{"n_layer": 14, "d_model": 256, "n_head": 2, "n_kv_head": 1, "head_dim": 128, "d_mlp": 1024, "vocab_size": 2048, "activation": "gelu", "norm": "layernorm", "norm_place": "pre", "norm_eps": 1e-05, "positions": "rope", "rope_base": 70900.0, "rope_fraction": 1.0, "qk_norm": false, "attn_scale": 0.0884, "bias": "none", "tie_embeddings": true, "parallel_block": true, "extras": ["capped logits"], "init": "orth", "init_std_qkv": 0.0195, "init_std_o": 0.0, "init_std_up": 0.0195, "init_std_down": 0.0, "optimizer": "soap_variant", "lr": 0.00421, "lr_mult_qkv": 0.4, "lr_mult_o": 0.753, "beta1": 0.95, "beta2": 0.99, "lr_head": 0.0146, "grad_clip": 2.0, "warmup_steps": 200, "schedule": "wsd", "decay_fraction": 0.603, "decay_shape": "sqrt", "final_lr_fraction": 0.1, "batch_tokens": 65536, "seq_len": 256, "doc_mask": false, "train_tokens": 548200000, "steps": 8365, "dataset": "wikipedia_en"}
Each number is 500 + 40 x the weight over its row's rms, rounded and kept within 0 to 999. Layers, rows and columns count from 0. Numbers have three digits each. The size before them is the row's rms in percent of the matrix's.

# layer 8 MLP down (transposed), 1024x256, rms 0.177, rows 629-683, columns 0-127
093:526497487476451519552498519565576575488472482522453517467582525500543480535436437546477445505558511433424540492446472521487586483454435472547483487439508516562535466496427442501480492521528534599477495480515526519484511493506403467514546501558480498511501475472556502526523473521507468521531513521452494486474516449590574519480450525476511469507548489529464522580562539474510528411478
101:459537481480448515520504516455490441437554535555530455573497541481481475493504454412502532519451493491580428488528529511479493529520507456542517497555483549625511470493541500561522502504492453513427476553508506469495582453431575476530461585488497526547594480519455501503427487506567587507464508503517466552536424509481521554534556516471516505527487441529447538493463501471464574568522
098:513445576540509501475517449502537631483517478538511489459520427458534546472561464512454518583539534551491424519423533547558499566474489490460444509512563448565477462514530539499560484499482517522454595508552506565507484523449471495477444546493489463516497453416423503393451488476558568458511472477517543542505575481536567548567388502478470542505494466473501533498466466472487498517430
097:575505591508507532465499482511523476460467539520499598496558604481538514488499464524530469500529535465522424514532490564538453436455530531477526577458445514506531535481450516601523514542439464459481520381512498472465530485440622505441491489493514517486537531522463475564495450500458459533460516454484486485606446445498467469509552470475487530511544496576535531485544553471491542500442
094:443503546490532431500460493493471462491516518490573537551454501529428453430508542467520554541552490536571489508589416451550437501459508458562505515617474425410474499508438534568446521550526527500540417475537552555557420547529554447433440486561491472576563480517464519501505513473493541552516483531506521476521520493565453435542473540542477480577499439542545465535468521509525469482513
102:469533513556528587501483463467501435534568550466493502567512528440485560526473488488593553511490512462508387484527523506523517451486492483537458491523498557537531492523531542534466485605462518454472551540487523447493503475536489477538469459500475624492459528485478488491520469543494540563517470529527500486472546509566459441456525498544496571458417521450501525544517444562454479475469
106:486522515495543503527517480505501513526532524521501534469518476486421532492493422500535474479504462501535554482575509432583547498511495535526470566537561470499468600513515425446533526481442507415490489495468450487526506554515526474507558485492516513511558526487552539491513505563501376524558545430578462478488556534477496557557500606603496497533493427559538565481478504474529489537448
101:530542400492515471595439578416543483534497521503447494518442468454474549510532587523552490483529510455452552462502433486461508535446441483491506437471465559464540573443458502528479473497491524511531516501539432463478473546495481537482425520485549510485529424480497517529490520519470492503578462462526521477588504475532516511435489481494419526515480497457507532545519469515543478552426
101:491506568485520479533522466543526526545517538487451534525542554464489542561574532543503568466546465504555456473526536494516510512487497518535517535415511452538522522468419541477573476466479509546449455584477514501539492487500459538527569527503511517458509501530487554436514493576561520576478540436503552488548570454448607488526499467463570522526506505567508460553483513489553503451488
112:460433527493505510511589475485496444513532507444463498501455537491493556473489493440517547425485532558531488566453490484480518494497430562480471521497495542417492497551481560554579527546449486549506523547470558445494564531459509461523462505532460478411507547506449454498488534438443527496540571496501508500480541497558557524491559499577487522504560458546422534445503427566494472470524
093:494502492562434439484510567566501466528611542442489453505471487526446489473492495522482480520451496478490469562559430406584471474507484548480437543512570410436545553471468507476495505477407498497523471498421523505487552511529521477535568507461468464499482491469484500446520560529620564496500530547509441493477434504525434478517436517431556525537565480549483521466535503525435467486562
093:504479551426499578548513504520472484507486487505522515508508533547487535549531478507475478419493462511549570518514505517430431432526608457497517530478488454526466523513439506478421494487506466470450498527490480555485502487455531520526514524500515442491439520541536498520500548496552560526502494488500489593520549523459485423506460564486486468439454540525532462444560449541522520472432
102:484436577534485481463511527438544528499394533533503464491513405481465434552449500519528504547491522469461550516529541434506531534497450463591432552478521472498575481516497494453512457496555549496468507541603449439449481513555531517476499506522529537480498471430534467572427425502489495447525535444503504501436511461517494481483502539476505469466443545493542517513515483502465434471488
096:447550592469506486502510451505486467540515521514453504508574477539504507495385497528500575434422465474506504527486492519497523537518418542512448500435458461525449487514637465512479532503418547557496453506504527439528532477559456473552547459502506473570504522560552555585509511484520498489530553535477466548493442517518504532487472490486478448474520470576542522466563490452488447433474
095:461457527444518497536522503539640521470468583512594511519556511538500464506464537430501473553527542499465535570515525466473445479461500549471435491556522475477539618505496477478405518454490594507529499556518510503548545570464519457454557453535461509543492494515490448518502526487513494558497543520494465558482509491562573449487500491461551475480541448557501523481574430483458469548459
103:454489453531419490522503488494480483500507491447472515490473489545484495575543459569518389493546500491565466567496499528485507516499542552509510496556506587598463550554497472423484461575616545512567505513509539485510514532458473453443466585561465551499445463531536546505476472497573492494526499470466508470475433542525474486543453520494497443470502483460395553483516450463537520533538
096:461493446530481492510492526500447459573486569508460404523528478491538464537496492438505614471503527418495419491467507490476441455473550460452514510466487505565514575470569451496531512495563465538517513532534498517362484521507472599524512414562484485484502481504543473509545513451497466549534581499543555547534429520435512490457476519476485499510483529503458516481546439527481563498534
107:515474523515456484462508527539471477480386465507504416484461522531459497513467460488438571489479532526479513504619534498553471507416511480494488527448482514537452528489479508488473476528494463495497619544562473479546473517512589634510507504497503456517489530488505478423439524509481508523514473559488494491444510483494468571494407524493434550479513557501509547509492472496515554537539
095:560480515489538486382468506544481525548490471509491476520428500551491459454530468480529532529532505451499445486543502477498488521571559504496457524501596552477475417514547511531502434450471607555445520517474524530576455569467542529469545511490535461523513492435489511498529521591473496512491537520528477505512511527585526472548465541464543424510512494537592502584523404455441511397473
100:455427458525520546571551503444529504464488548513468424503475426527502472509492541503464457514512602535591539454517479521452509507502530503509542493489524476477440474496478499547464448464525550490481451539462427495501468444474479469432490557483500564536525462477496489496463521492504505460450493500477458522483530527566465458506457556536445528506532492510511522522482510554498431408430
097:453520508528505427552460404521471544502582564514431526423491533546515555465550475412474594508433542487480451498488453526466505575453484562526482559455494508485428485445472526446490451473477534477475452444436511506448461510540454481455418461472451412480477502464494478464585441517492497517493549450516481472512441446475565505522477470530511542424481472462502539547548491416544575530534
093:528454530449477530478425449503523506476485560452512558536508500526567528404527559452505545497509495426471586498475462440488513490467550521502576549530443462437516472470504471457503487500482453509452427464532519489505526491473490511522547450523470483500521474471480509463590481497504567556536435505500531532500482503486491497545527514558492559567494555450507508537531515480403509501410
095:443509502471540487529504434496468461468549517490545522540523520552525441445503480516484431480485457471441469494578505530517493490443534524501435529537521456438547525512491505578507506465499451574495505454496531517533499581529530526493477469438436524474519486517524473449549445573525456506460489440560422464432450559525519482553455445522549555505497490464444489491460577551460507494504
110:494551523488467557460489477503501412554507517500555539450535474530501449491544478498459470519551484501426539400576495454470481480562478445508580553469486514512547531535465478552526470523547581484463484488533463473482517558518542501414530539556542536553529520553537474479465492553547450528457494467497542453444531529516480432589608489493429463469518507499516536576484527535528502499491
099:453453555422517459490537476517572523564484511513557439486554497432447480460446519521563483496549590556466462540441422497524450472555433475466508522510427470504508538477473504485482571508498592556560555425492502448534543541487504545505479498522446507491463517418480446494470485511461493493497535464507480442482562508527554527479454462510522533488453492473505524526426523474492584410481
094:492398446492457451492582508520426425453540508545424544552589439554527466498479479438536502505469549495471470512496536499502502505485482438538516574557470541527499520514503470475532587531457513454442452532536537543579544465487526409457523486503548454396459461545519499545565501449506558583499494560464505502538499551541515506563513512526480418536553412466459529466507489490452558500528
099:488574540489568498530497425502555542625485539492446534468484506427510518493438439451414549492517524524573456559490570468499542534519511501493510460467500463558468480496496477466480455471441564581530499517475565450548458487477523587452520514556529530519526491533514487550579510453557494518493528486446444537470529549545504547513426555458411434465489456521507499457531536499528507474461
095:541574488474513544538491515517492513479577528543519546514526427510469573462501525549480500484546485497468515439482479481526424428507483515566471553559475515566566561390511520552507439477495511475504538525521504491536482534542616476489543455492470501550544530597454453497484579547435501506501470517500509475472576518547476524500523518485546509516585519520466501548448501415556470495464
094:495498473473469462470468520498492527546477517510433496492467480584451457498572479449452539515481534557572579454471545562511405479460398489507549507500492588465463463533522513512533372482501533464498501533492514490442455486505439539529472461420459526510490471521414461473480484419469455532519580570472504512483533518530480515515406565494511480446566499515463445535544517521448512456456
093:590475530445501465503456477496467502463525501533547557579535503517516492522528485582454465503486488446526540485483545533552428500518521475403503525529549494444498541446582564577489550561563508466482476490539436487501523582510474464536484521404551535573459534458499513449469498495544409439470517447545477547474514473513487496549495431498493503457505502478515504486451547506479488457477
097:468426529495507515460478583559554416470499544556597489472499486441532571414513468568525444519469505530511395543570504429499535458505543529470533520481539498498490500497605461486550588419497515516523474567456477473554492480506509541564518497483492519488461523482539519522503505519495565513492546437528480452442486440476507493571542504524439454593498508517508469493568478520567513487539
107:516522470449533431440502508493508485489455511539536494500566495462492504488513434556518439543513423542483525521528509474508458478487537547540477539542577526511425534493511563453490525389464484543515529521499464522551423572529443482525545560461526540412493519470512456477449408511567434444536411465418487536521524474494534520494549442510505491499485496466525512506508459593552505548520
104:556470502440494465527457436490504525514498544463529594452488452476516491562553487488482468529525471527531483534481510548558503523466508500491441607508484489551526497553417528495562552481485502528459527407473525559458519513518534507421507402543532541499486513435509502492496541492505451455570507527458457557473541512558527531472531520460564513480485481494520439502529564537513513547453
075:452469492492580504467557540521589517462463519530502532447522539559499478505405529530500479409510509477501468517499481441453532545496481514478444463444508486518505508514543506436549425517502519560497480532489463558445452491447549446478488472464463508534489494477468473532445488524540503479375552520454434431490526564467509545497487503531476550528441492460471511523453510539449579422444
101:452485524509567537530395515540493550386494475482441512614512458497475509518460453493440538501502549528503442411479535497471469537571454507497489495469479452481499489476461591526539430482512471444557492510433543465565471544490554540609534517517512467532557503452487490509412492510485499493462529525554528499580524577567543497541500575520492475448496497468517463571493536543506522475407
090:494515532426486595509522462465508492500503488532489465589524521517517532539448448434488508516554478540458501456456492512530478503490477497519477463556504496440508541489546455514479508500507535459560510495544429538446517466513520494503445521487479427506439484543474548604600498520443527455500471552572567490453524499496498519543510451510556530476542467458614473501539505452547518574517
097:513543539502496451476505438504564514515502503556470490511524507472538496485475437442575490503485488573532507465498501397494504510470471465469554493408497524486458506502565539482483525431580459536490551507442494527460553481583495557519426531505489482497473493523528497548496538423531437509517455529471462465476459466520467475399570508532513468496501539470493500516487536476449496558594
088:528410521498449466521491501523486516514490513401452461523509443552484525527562474454473497457517560506575468529439537440565577511444464562557492467444510444491545511578462511542503451456501469504501532524493486483480490444564453588480534363479494516504486531564548563455499476516537539485530540461551489469504543492465438430526506485525539473519489578457511508413557465480441526488456
107:442479483563510532475403473486496456512516467546474503528545514472504548476511488498522525558577561484474480492484476567454589488477442498441550416454540516523565533502552477494504494507534432540413534558517453537443510430540465435475540515562429464493500437571492511476502510433557532534470430482510488486468584477478497465486512467481494483535527521413481504496495473561590472528517
090:491487463527482442457479478495494534485549471460462540454390549430495559522521455449429544522519494490469493560560504468559526416484510451521569485503475537518423488437504503477509460506593443490476516477466500444552489504487562558505537541455549444491454477572437522470473540483531548462522499524487495407510564442532490477470562485534506493550501446476448523574449455485447560470490
097:493483461509490468451491491429519491419530522501408570501444518517518468488515427499556517528473431538513497431416512483448539453455559537510465484529497547549504472421487455513479556514538467476509553514468517510518549517483537531490514579532464487475440479487437502549567488491464529533467453520459516522502503482478523508443516483507536434526378408498453471492457511498480504547429
096:453477525502464543461534511490499520528496519475590506507527523527492472484553551468496475470473581470535530484534488488513539535531535464556506466434549482461452502499517515560496463447520394466566464539492470470427535521439486466548472459481552494455470528495491482423556508432390485541500421474496484487514514516501492454435543568508428542516489467538485454550481570553481446534477
108:496488482537560490483477436467578469541490460517493499494463514471445571468483415351513488566457496464523538497556470546534462567470557554436491516551440547540497539453487466439501478513501447547495509550551533508475430521474506592530516509439448536549524500456455477450575509441459501503555537426478477508523459438470486481499486516503450535514489494486468453492535468543560497515493
103:467462498455437515523497490481482535457463539490406505432477557494518460494598535483551506512488517541523395501516506492509478534472406520515555466528475544440459489521478520479470555565485526496515513509521496517462547470480457500513483487529524472459564483464548459473468464558481461503470487509463545530432494400471565476543533553445457462560474472560439508523493458459536496455428
082:454503432532511517515492558429447487495499496463609475473527465523455494531482475466478531514443416471560585461558463539502546485509488453561544410452529532529523511591519462469493439472521558510496536464541468441523514551559495447557440514618532504524475497495422535504509490501484539469421501497447436539432473552489488446452457561534419471463439473543516490564432498568419486431552
091:418490523571510554534520459467406446500462546464501496511500524514533538510519577462453498562542440536506448424502548473476544476528510534479539517488525507507497525480512490450424490541554567457522491516482420579493511472501499451584557511545537462478516518514509493563452447457583479465537460514532525448507507516469506514423523444513489522454467546516512538518475541501502464434533
098:513490513492514433516541455484542484460581470552475577574513471478534482496498527469475556370463482573558542458522583524526410484494439566450524476471535482523463523574556481510531479510534501457560486515559479538561537493478480581450497516425489472437487456537474557466518496437463468513519476505523492482483544494523606412489560494509505490472442532519451505492517522427520447512540
111:537490543529476484443470532484406556498588566465488486472465486475545513554548545434533586508488570512491427543485422512492537544564460486464473530470542464500527562536454557506437524504496458527492544473466501534551515571505508487549549502532591471494428446521564507518512455515533433534467444488510500513512530509503507476483433458500497520506441503543460419463506484505416494517469
102:486515509481538470507570480450564567512527418465513501532541481484530556507529452413499450453484537537505554516482512494506504458477508527491552396524497507536479428492511481399529491475511486506540558535460521470446532487567525531512533541497501552527522417521519493540521493496461496423469432421445492479516476525486502525497512481518520474573475462481571505455483502543546521494516
095:499494529432502536481515554538460459439527516488527556536547593455453474509494569460540527503481394590539553518504425537499434430540402493492434552534497476514557517455470444476477488522486463521475556494449466483544538417516436481480517453429473543424461485528567571505503476452524476506520482536479507424530529499489480473525502523477444496520493467594535547468533493480486543493583
094:461410494472453524501516514533510444478578463545466481524537573477539443561465517613481507411487495507495502525498508535437437502580515471506458425495568439512516459467510562491527458498537579434527511511551479526521464463523450503482494486442524535528500507466537477528521518479518561508496505533518503525518516486500547434527561494515542497527475495468442499543446493437545538520502
097:440531509502519502464468455528523483487485486538489442545523482488526516491525510490489459421432514439505434505530455531524507532536511507563542459491497521545480501458535467466533481457508504516490479474547443544547585530504469521501397470496440457548447496541522477589456464523521484515459512527462450504539481445499492566495457460503547517513422544503442526637477473460513477492564
117:516534547477536468448469494525510487571476545473512565501477471498487463508490466487512530511515562490488470497476496517550500473535498497471530506499453544499511455512519502475476498543441451501505516440496482509539469463481442539541570408560471460551514453513446488437512453538541506509471620431469560530542487502468571410521521409452500536467535518569463478585491478564535446536502
097:547392471513530569430547584578524480485463494445540541529571445466556437481550492552538528494477556515496466552504476501490500493475450537503467470463492419457525512532476529510478519494463493567443521517440473541482541487544563637502497505516484389516482489509453485541438502500521580463545534524522563503482492529469543487464512518466457520468455536479471515537552529450535560502521
114:462515496505459440525418523490499513529513525523500582549465547504512485511469515522472524465508503452501480401462473487415482557387530472503464506459520550519454494462518442451474494495527474503522519493528448576429442504485465480553561432449517509462530451551546428495570485468501478504466471419504431497575498469551469482482494491493515475474527475480496513496400452511541477454444
# layer 8 MLP up, 1024x256, rms 0.176, rows 630-683, columns 0-127
099:543535552591495534491487479595473509462417489495537527453446547520535457520487517527448480447505488495457522485496485506476491482544492537506477502400501441456494496500495455473467523497472486452561518511498471454519427424551567475534479569504519467512561505569531545538478457479459525534505498506532536467582508524470422462505435476489449483476517450539488512468496509464460549542501
091:445421470477487494449455536553433513389528517560384493499449617578470561496484526450431496502492482549455529466482528492491434467513509466490524453494506465482538511440455554578494562559529483495495489556491476506530541393523466531508465550399526577508530392523497466436534560523508472496444472458485547469475450531433512532566557471560461530486479543547494465525428551579513481532533
097:489422508529547500480473529512491461645440481441497357460508473431567495467489525464487513518465533558506465437467532473487506466552551504530468511495514457527461506456555526457510512489440474550501493498537492566437502560518448520501544479545532480478438506534476555483449511526530475526479445486590508513554503526453562465473462513469494460471500499495516500556535559484436527490559
104:503528533498495553537595470536520486483448511485481471504448524541501479413464558526504453530453509551468473601488568499562521445485505478482481483423416435545491530428496504498477505578503563523456543499474506490444475509514429459474470518526537476559507536553546484526477489559539503517439532496539549487550510498547472460456599500474508498492494513497484481517582552460518493549514
100:560494423450521514493490475524520462456484523525436505444477472543480527506486513472422392505524454517499479447495539471513452422485505535427529401480408478506463512501496514505524489534481545545478505538483484510499586494519469520544511581501561474503533484482478565467564533478511486456463441508469481554486489444495492439499457540524519498508501472423440452476511542464458541417590
098:581471516498437463421483494458480538443491463507492540506512525469506504499504460519527390509450510515527516432496515523488458511504499565424475464558549532541503493498566491441457495523567536521488520498489550533452520480493495498573496503449514483479458531470509476502560458433475409479516569470533458500440478501471536469461534601546437529532488500523512490466423532440494525525512
101:520508557493591515480496486460456506484450489607459554459481583588470511503461494528567509481469510546491512487446536451562517545473488516452486507543606518491490433444511443507546549614496522495501437537456489429406477486477480493498444484521543534489524505524478545444499493508501421497512537548534547420492472513471542461536507476466545484460555428514424526501504516530490523544544
098:432506460477539514430495579503411520503482518426555492490410548562489478562530462544459462541483507424544438460504489526431436493450542530478536522517515585530502462509507520542434523544513555439507508544446481459548446505506497538565492514451479467616457480469467553530408458462458508442478465547511499498530459525539508465458549422544516517481541516496528441405477535560528595465510
099:464545490459476488491489494438491465490507515450478436479496547522530423460532541490521479472539517548526531497498519484545514444588534489491506569496488456448493498543447462469507507445452408524560577488547522486552499530537475466502500553556462468530461494528486559410563555477493501551489499477473515507499589562487607548435546480440444510520441569480524533488404522589496447486518
106:503461491456497571451488423501453532453396498532497482470539508418543554457508481508521548483491574537531521441488597582514501513490554509559515456494517528563442483517497543542457523551569537476563562537490463500537465503475520511467399522494589524567511498510457482560476464465389418524534386487451548500535540517435527486473473518478469482494494475502473449501477567493511513502454
095:486380502575535530550458557434466528546558530566468485485470461545426508494486475425505519492447530501451425497461456498482511538462447541552504532514475556458516477506562486448546528536447487517503437428506459444501441537454501477418455475432575518463518509521507538541475550501462472523473517504469527461464540477518486469471518416489520518602517508462507433523481597505454497569525
104:639566381573462502501520517509441543538519518482558521520517504442464472443449513532559501545466538482465395439506552537399539480481452494515567548520497550438506488529550509569468472510527468518527457502472488396503454520559473510564502485456465478433474537543486492515469532489493448486519514505523556492514519407479494558442387430555474552480515464554500512546496458446478505500470
098:518490467545502492567481549432433528569482453563450520426473529467482483513518525503485485546488504533457473473530525447573440439513565470522458435529539462596554505468455525542512471514525521479483481569462510452521482432470462492530479502531469569488475441543516525507472531470504501490487452546402497495504456474483492484496446487429490411469493486490519437407501525529581519495527
106:559500448484508546580485485446551517490449432526522499532399468466552481500519453555470443500518496507551517473422537522455539505537444480561487486519518510495527478574488486493482455567549481486565519483530508522473455437544517493474529451529481521482536472502526450455455545558415545540515553463462529476560427456495406513482506422520498534483536578468555506522514517496542420420454
104:480499531526556520446458476509564519519530502568473513459575592472498439518508550436502444531484525582560465450517575524495519495446551478435501444539499489509550501498460463437514477462480411574492531514474527513386521467459489508501420457446517444517498551509517522531513555535507516520438529461466509478543467481531470531520417501545510549460479456530528492523539479531497476480525
090:504479487507472556495460499466475542470545523538501495500479528576501498444510529462519503560407470553420503453555518441499501525495489486461452469426540549498503510517502451525509531567550522541475522631482481458518421484471491486526509531444499432561511547535520508538573592436496455528539494496475483493488484536483477559490522431448572525495508474493431519416478494529473465514553
094:533424508544526490589577461472438519549529468466512441497531462540532514491500503527442567538513475530459480514517479424541496561516449493528456478418466518476462528442523446514482499564499449465524481516512464424469505527489545467514621491564442487520545487512493518472486509550486554482432541544513466434548480534540523540559477536504532513422542465518422521455517473488457442471492
099:479502406511402543517475503524496553438567482521475481562560501437556555531467575437440433482500454492469511488466435487512536500527454500501467503503483434445483537575485498523535474511525455519471501497454441461460490448530523557447488479530534492541365513515458542544539480467546468532533545399513537509471511486471500483546509481460544509505485544497484465502508549515535471490486
094:523470506503488454440489515599491384500503490586559509441474501518561515526469513506532530540516436545519470495476504473473525564523553552511479471485459519552473504471477501445540523469503450432453529498553563524477518523451519524520497476414474465451516529498517472462579560534500497540459500553531524466489552487498439546457518464462556452488489489621455457456472471521520567510507
095:497531447491524456486552571479470511444498542483602552453454546432457502472450542438456489517521512567545515481517453544502456481526488500552463502500454463514496486567543467444543488505494511547424493440568502483455493519534496392465557476474436498478440524508460491484503518475493513545490447470518460452475547491566455501541531598499514578414474488544513434522502490532475502485508
095:479556532529535563588567512573478489444458489474501492537398473577444546469424466481530495499528496565452517457471566529556462536541567469567374484530557469506508497426507501496492406531518502485523532515481457502480505455481534508529487540427522508464511405480430517542536512488496503480547487481524616465531483523541455474453482480476527513530487513533501470482469510490544492506518
099:518457459508504481525480406490427553506521435519504524429455554473503470484545473447437474505548494498478456529519503543492468509551516503507550532522467491553515464507528469485476590467481494463469410540451519476496522508449552486499561487505564466492458539544457478435614544471485522498515487550543584519560527458554456471523504474533602522519414534525552468547575522539533471461547
103:500504497498544472541416486544485536552544489453514463512506495588497538460459520464473526492490493509589481490521537502529441511489514498459639567500508506523492442443443503482450520495450530446560530480486552508538500601445539499543524461486465422504592482450519458439539474527497548479483462500562484547540538521539547533492442556520436525490551466445505471467478546506487460435557
103:499466472504477461441472422505566519462444471488494531588539482506535443434548513509489437484530505485454519450578496457484592573499477560471520526528521469475526536494542467526501532460531528536412491468461575486536423449489407473603537480520530531423503530412565430502493471563526511459539446503456536436484471526441430496553517535499526463488533491515451508437516489528566496532459
102:466516508533487526469505510567557581466516535452441544534502526439519510521487540486483497511520555509478479418516541494531484504524563470533503544507465507467467515460462486598492488483497508491530494562465469521477506477531522478504505493454483491527454470520525544393481482495544574503505470568451507568540478491491484497559597475469523442495476426486461474482515536519501437543533
095:514470474517557548456491560499423482443544500532513471533532497535489509515504563526487508550516509489465518503462487483504520528446544486448465513546484496486479488513504470426522494513517570415535457466436428474525582516411456507577508473463494444509460488513490536543482543487529534483521522518534487537483523506448621502498522538492526505492602448537569484505534566503494496551576
094:503451518542536502492534564567501472484463513504536552598498479506491463566496553579514536510513534476555491451536506522552526417524561497496522485503606499503430498570490502501497515546443534478482561569488499449520468493486428518467539501511480523546433543582473610483502487434493535522483486547504502478608505528511517547441502479464410480425504540561463471474567468526475485475476
098:539477524487576533445536497500514416517445484550532541557470461550554540520490496475466531492513549516564470528452536397489473501535526571460467545478488421443426530514511414473489526434428511511533523491560473471510520467429570510457506479579462535437510546429517518498535462534456508437498514538506523510463528504492381508452516496504505484553500526535558488451484488449555471517564
091:481510492474514446431528488488475466564512516524547459536434436488509449520556510480503488563433548522512436477408522517485512427474483519545468458496472433447496455505452544458519534438463545567521532475544540551493486489436470546487459597509495501514575484501513552471516507465443489481543445561504515542476564563437381527490502489547517507487485484507542474512579511547496566518522
097:488611442482550499502501476496504509484550535458444504495405493488592522521531562549512519462546507553451481531530466564501521497488459555520492502565555508538492447484503520530474535459519573497438523502551547474446506465454509501522461472552477483513500397459470510547508449496483484418526527557505535545399509548505518472546514502457479553512504495488467490483565573493501509467568
101:489502494509462529472502435488517469479528506418458469497490417492440482381552512563535549532433541530473521426547533462534482485530531573475549533584512418522550498566492498471493541460535499519518481542442428465553469488503486497498416484505507477468491541517450547505492483478538430522536517507547434481572534510480497502537593496479491496469534573511460489508465471527574527467515
103:538455500505495541449561483511499424544484581542463520526567482568473505534508448485555532589422496412452439532441466498511506513563511509507500481488485503505451496474560478418540473528533559498467468563504412511519561488490532507559549506532553475512498502541530553500493525491469457515487611554486504465511529511542477520414481437512433442583537529531527524472503502520515524470457
099:468609510466448459507437487407458536500482454472491482541577491491439481471571479512472445536434448474517499484469562552528496531497474450452569561584490517527517508518482443516441541504476544446505508427484619469485515536501449476482554431515526488525525513556526447448517523511525442540546432506520539598513520489501496477553479438463553478474527498516496552472501442457482505542471
102:521518517467510528527451434481485567550518465475537447484506515530543459467472488499493524491518534490528495509543517505488475511527494458510526525525486501481493441470466403557521453435518570541486433499516474587514555529502533526552504459518498546470508577495505528520465511508537564518502498577497543518508472503583452447593586519575483577500467517487491468480508513551495530419474
100:472541513549516476486544514525534523557531405420547520475542506444450512527556523490486447526489491498463473541458551480458533577449561545449509528547484464468490550513579438515501514519546507574566552489518468530470457532401483460509480468470487477513509512441481566495498530493516578502471451520497500533498436479434438579448473554561465486526490554521459515484484594475469505478479
097:508533478505501522484505499425519533516473466463454487472551477536476458409490516444571474484526564511535451496412492535519506527500485497487520455527526509531513443561490538429470508503524492487543509498504509448510495555539455533427467430574523488521414446441480537497508466548564510457498573430565542522539524503486491518449469534563506398519485469480526489441425507465528467587508
100:443462502470460593551542465494504484498489504549536558535465558477447472489536578475495507501459514486472542438542527515495454559429569508478421521560454495486490542415537512466502508491433495544452514494491489491514536512486470470477510580512549474441486529462496477524468569488452534448473506496456564472496553500514473527453410548462419554500477531469571470545462465476494443468585
101:541459491494510492547507505416463524415427492507487428538539458415457521549464554515500513532515441534500445471453572508583497537494521434487449441530438466540531490426506489472436514445558550419509452498527612519531517484486480453502566468508459575552465472546523470474476471520471537539544500469518473492497478437528495497507465515499447504508519481506527453532610527485537474453508
101:541487472473516550485457497483600498467503492457492403490545455529567499450488617504495483512462545533541456468518477419522472506479483548554467530529512492510543511473499569465483472531566536475511506566464568484540564565505504531472467540496497521438528463519572638549549500496497527512532481568471463482511558536545544495458531514436436464431498464577493539500460541533466512584511
094:564515516518528525528544520580466531498551538464498466529526440463437495498526431455524455499570439492496505540553554538536491500460533517448536568550451498486476525571552482493488557462427541512584442566413487452523491482533509443459542518550482583488496596473593519492528437480495523462581504507568494486532477536526532517596512442460499458531503499527510524594504485518476402442470
089:557538544469531521436520490524549479527488478440438450472484487498508508506460459473538519482503509463596526490437473503485516494451467489411487504477452431425418489418554487530448512454511464481535527540509604490425473534556558445528593583415543424449489490447480516478480538458493504569487524474448583533522542456548512534528542503527503466571472564459523469536501463430455530476500
105:483499458465543481519488537591525463495526528472537550572495494501500529520485503496471575552561494494454515458492509543476536534571529503466590497503518475464543501512452526513559549462544448547452581477453507454437480473481469500498450527399480470462507478436492386465579517543480487567551463504508471484493463503486535521492470483502485522532480455523522480505507482521463488499570
104:489604450474525517519432462552493521487460512528531503496469449516501496563521465469475558484475566518475557441512499516574537551519534554469570514507536536513484513487462485525444430523424472514481515482474526490438477554477433509479491487559435511496528541544441475516393421496569478518395422543506496509511534464501470478482484469537474489560536547461538413510532455531453527402501
102:476505514450450517491490593466446522467469518450488463590461560500536468543500568539475535531507524513478540478464501420487496542468585512420462551486470452526548496472513430487507512538461428522440480584500571532462477519418470462494516463459449485485463465585484484450448503550524454539468494509519467423492511423555501476531535489465492469507534481500492492513527441471525522508470
096:534495471488521454501521398551548508591506510517479480525558491504440527453523494553507501485523510495504499494514427526457479508502516509474511480478481542508547484465530531471563495476469468527490464453529616493458555521522483511498532513438468482465513497480431422476556587555424545485509482510466432496540431488471492503559540518497543484493493500501511439479451540502554417481521
097:533537476465484497487544520556504529493464586557462454469478529586480459427531508518543499517489525475517503488494469447485500540552561500511477517469479496471529524455474506431541557506544482469441465538505477518518533476452499446502503467503520450540532457508535472507562493521498530578436488476500483544439555455426441473494428482471522566486497484550532498488517468550418601471509
099:533481504574405580517532481508480542579571531514589492492584486521483516515515503478506537542527516471478526445589491504425421555556409537493544446552458546502454521464498508434435436540484464532464600539488490447539466451528442545495459478465531508468511495465448501482574556529480516516478539579488512501541595456554490402487459506528517514513467486517511528520491482497458518549501
096:579492541512505594478509479450496587554518477467448545424448483441463605474454520476464534415440489480528472570557553459542446499465486552520478526437488448416481561449486499489542478531545544535485523467490461470497531559519569516468524469515517517468594469496481493505402501502468604495482577445499485510544498499552485469481481534513471536465517452551457491508482510550538468406420
097:541502520456495451444409501468565494498525534535482500513550455508546479510531510524426531451502572552526562506409545439509500496504492543534522466471492546511403477475459531505487503553490468507470537517471558438569489543504473430438562520523509520545592494482487433465523425548508479520476507456552482454488474488547496468516497486627509515492445472454501511546485475510496425439482
099:493561587469496541519481489409482486542440558487594546495477535502466528466511500478508498463567538484492515477571506514611509511494493573489529519486513518432441457443504424514468549576544495487470521450531496540491550462503561534497465496513543489549474521524463560441552509469449502499468525468399464423477517469479468524526494464495514499598510456442551476492452516502456503514507
100:492468510462539524501535495507433466477539536544451478512465573462583487470526503426551512525517484558537502465549515505451403512522519534535468457535445459481464466564518487530496454481488481503539519544529479478497473501492501599467475433593483456470556455455490507516525530461537457440458534484518445557482500567515555453474452522504503491460478459541515474462508537533482490467417
104:496610570509439479533482500497540529496532515553482487540441567494518527498534486483466536544450459465441422475472503502471491482465534426467498464532526462557484486428472537477497525561471475505493515505502524508452506476430481536538425445457480524543555472521493517456481554481520476505528490442476521461520471510538537433447512476505534488459534467516481532598553565514551506534512
098:517531535479523420562499533496500490455517407540530430505509460545502594446488522519424551504579421477589526492499536434535478502504580538496414586529550454457368485541522423522482511504589541420588502505457524507513508502531510510509516485556486467502515459529507426542451439501553588543450492562538514484500469473551520550464463480519497440450487508516526495501506476544514513409533
107:492535495434487518456462502545534516535468507520535594542521459483553467455516464528503482560465508436506502505501498562507513546480518413530540518464523494446455472467525469516480498441480463537564447443585393451416441484444530525558531461510465541534511488498512441457590483474468437565492486434459487487545501504495526455473500518489547499515549509510481530425472494474525540490465